From a checkpoint of a small transformer trained on Wikipedia.
Size: 8 layers, width 640, 10 heads of 64 (5 for keys and values), vocabulary 26634, 53.5M parameters.
Architecture: RMSNorm before each block, rotary positions, no biases in attention or MLP.
Training: a variant of Muon for these matrices, 9990 steps.
Each number is 128 + 24 x the weight over its row's rms, rounded and kept within 0 to 255. Layers, rows and columns count from 0. Numbers have three digits each. The size before them is the row's rms in percent of the matrix's.

# k: layer 4 attention key, 320x640, rms 0.0496, rows 71-81, columns 480-559
# q: layer 4 attention query, 640x640, rms 0.0538, rows 136-146,200-210, columns 480-559
k71 082:103151113118059146092128075085142113127096130116146168150102105113124117151169109154140157124127129193098115105130143150116100165145107140067117127094145122130115145189151069132173064160109128104078132131153113107108166133104151133125147115
q136 091:109154130133147138168123138159125078106065099103119090127128153154124120128145152133093159130156110113113149100129130146108120129170139123090166116162125124150153109150141120117114167120116131087162142066110149127095135148187078127145119136
q200 090:142127107157118137149090101122166132149108128112164146166103145128141122191152162171122122089103114092165133106138141121110115119087146130097142103173118189144132131122158128104092159149097123100182145127132122151074123132116132078110129094
k72 094:142164119115126166161138166116137205113137125116101143189099195120139172122159147101065146144134123131136149123145121117146165139123139178147136165132131162119142101120085120135099158138099133096112104175112122112138138118151116140163109140
q137 095:133133130125156101142127141112127104106139120116187171087149191119102121129123089143110118136072111118155147094107136153144149099107137124163167104142151090130133130134096094120121151150138117151159100095143136114107153140171116150067113152
q201 083:115111132139181106139145128114094102144170129100105183136124130117166105097149148154132141124116127157141158106125087125137081147127138130133118107162104167104098082159070116088109141145146153103141132132124146098111144131142093152173131098
k73 095:133173081116137138154113145124117096108127149098145112144155131099118140118175155131086118108109143108154130143116166113156142102124087161114140142134118157103140103096111125168092138119160122125151129137134106168151133125085172107163113168
q138 100:152128142132120144107119099158140093131144104114128127116090121153162184104114147156169138134157158123070114138096111096104138122154148125088124121132151169114161142144157123140183157141124146130130133164136126111199147187144167112142195131
q202 093:107116116175127171101113136087113102121117151151111110102100140125101146103147096112137109141155146136111125169103101127156144120141115077095127155137121123183124152097177123108155161136136115169162142084118142141141150139190089158089188186
k74 088:133135155121218118144130078136128157098095132150089123143153169144133147084124145083096147138118082099155121126112163125106128119078096164077166127139112100169105109129177125166096143093194139105096126156148098114098105119090134119100095115
q139 108:115114155131180123103140067127098131135152147134096108139194127131109114121083135131134117072126132153138145128117121103140185109116094133111128147101141109118162144094056149120132119138117089136147133187141104125092122139110154126112109156
q203 102:089135143104108141108160132129098134152192144097114123173145104156167121131099135118112149124136110143141084135127155120113170120130128152124144109077159098092127125103062122145118146123107125111096097160160114126098116095108128120165105137
k75 106:108099136126053136160091085127148138149133099139152125172100101143133123107166085146166130135115131187129093133162076167139120106103132065135116077162131113141129118141166089128160134128086141104095149122109126145118070114187156154132130169
q140 096:158135085138148118148118118134172121099158138129164101152112129150146121102156103123142166136155111103065158122093133125138142139131156133124115129094163131145098124118093157174132156137118139085116099152128103142159112162133134132161096077
q204 088:156133145148158135127104123136162161133116166152138175097100126123102102109123102071159140173089123118115140161115162140094172138167091124113112139136126140129139133125174099137132129129142077120114146078113114138146127140117125135117097115
k76 099:137099162106093092136126130116128161109129100141109090087128116086118135127108090100149113145142140114128109114136128132112113179145127107144144138097148132142132142129157133161109110099141094163110124135132159114124108119114147121075141150
q141 103:134137131144183130148125105133143138109105117156121126100157110164137124114127100128175168101153136086131128185151114128112128127132127145093120137101097144100135136097181158109078079111140112177133138112162159114093065150095112152130157108
q205 091:164163151121120068132081178119126122122132096157158141127133101161138128138099118118126133114118147134117111178127111105127136096161113139159117148088141109089136126095141138149109094109108127143114104116167143100167114159104146131150156112
k77 105:112099153101147143133111120112090125158142124144117111148154092119167104142131088141163110144122095148124097101160113132161098124162145045097098113142118138129156143130130130105169115164110146129111152113112128110114070131178127192117139135
q142 107:143106183091132114102125078132096110119130131163108127079111116108127132103097155095115112150140132154118079142116133142156116140190091142120105146161122145125084125130179124119123158106077113147120159118122139146129126118174149137085136134
q206 092:128121147124100179155152157162134099094147139138117072120139061118116175163109176172103109119134134164187109103121092136173143149142153182148127127139148095143133136114091116148149163104120134156138134164128150146137142093132112102170135095
k78 103:133110141167101105139152159114112127121133124150169169108128117133149129122120159080108135114123160118135127105107111142136107134060079150198115154139100109123117115156150121135164118120125171154130112115133152117134102169175113121145115074
q143 106:150134139137138130124121127119186148118100081158153098114087119136125121093126147155131131175143140079082144165118130164112148136162127139100087138094157168137091125137175171147150075128140111106119123162111145088147115118161139136144157084
q207 099:153113096161129159122093189107134091160106113156112100131139105178124162136149165123107128176112138123177116159144138152147175151172134147139089158109154137171141084126153137145138127094158128112159160113143143163149123120142130128172162101
k79 108:103083164160087145151087107101160128112136074133102111160150126111133131131087148122145124114162113169129108103190119137142131115133124090153122151120149155160135117147124108122143111145119121094154107127109166138107110090143120122169129137
q144 107:128127049165146088129093126123113117136117108162130153120117086174113149168107150116106148108085132142131082124123146113081112157155101157157122084164104104081133113127090150112054105114138136131084108171119143111113115130129085140114104093
q208 099:122126096139136101102138146175167154156119114136142126117132107155147090135146150143105133159106137083128145091107113143108153119131094146146140148116105105090167128164088122143095141076172135093089122127171159131127133142124107121072133089
k80 106:100124085175124089121117161170093180121108126162119134161096123143113090119105118178120125123123149089101112164110113135093106137091093140132085128132137142136129118140113162107163144148137116130104146134107124138145091120121082070087115101
q145 113:122098123185139133157156122110143128121118137111122080152163123095119128136148090161120160124107121128092122155119132172148122130074127138197114111202151134114116153134087131094175151134159143136089124165160110128124126104069129156084163100
q209 102:098141153127139142117152172117122093148106111147142121175146136109132110135144127143123148078117169118153116133137137143097130156111144111144136153130135175081111149127095161133126105129146147143104132199135130126130132130083155145130164144
k81 113:126135120121122125082154144147122092141141147109159127134144153142126130156146112154118160107132136124087133112142119113121133124153149105132134065066160139094110123083111141151138114166150112137146144123101146108131073113093118096135154129
q146 118:108123166128173169098127132156130066077117124102124148134120107113137130127111145165144117082124104144166148117129114144160102094112129138109152115127097098142110109103108129116131132167133119112160148125152154142111111145046110142139139176
q210 101:130140153150161147084127144145089102142137136139163111140127134099144156135103187151151098137138087149136146137118127155189177102119107115107140123140121114132135128106105114144144132176100175137148118193154161119108103137110161097162144127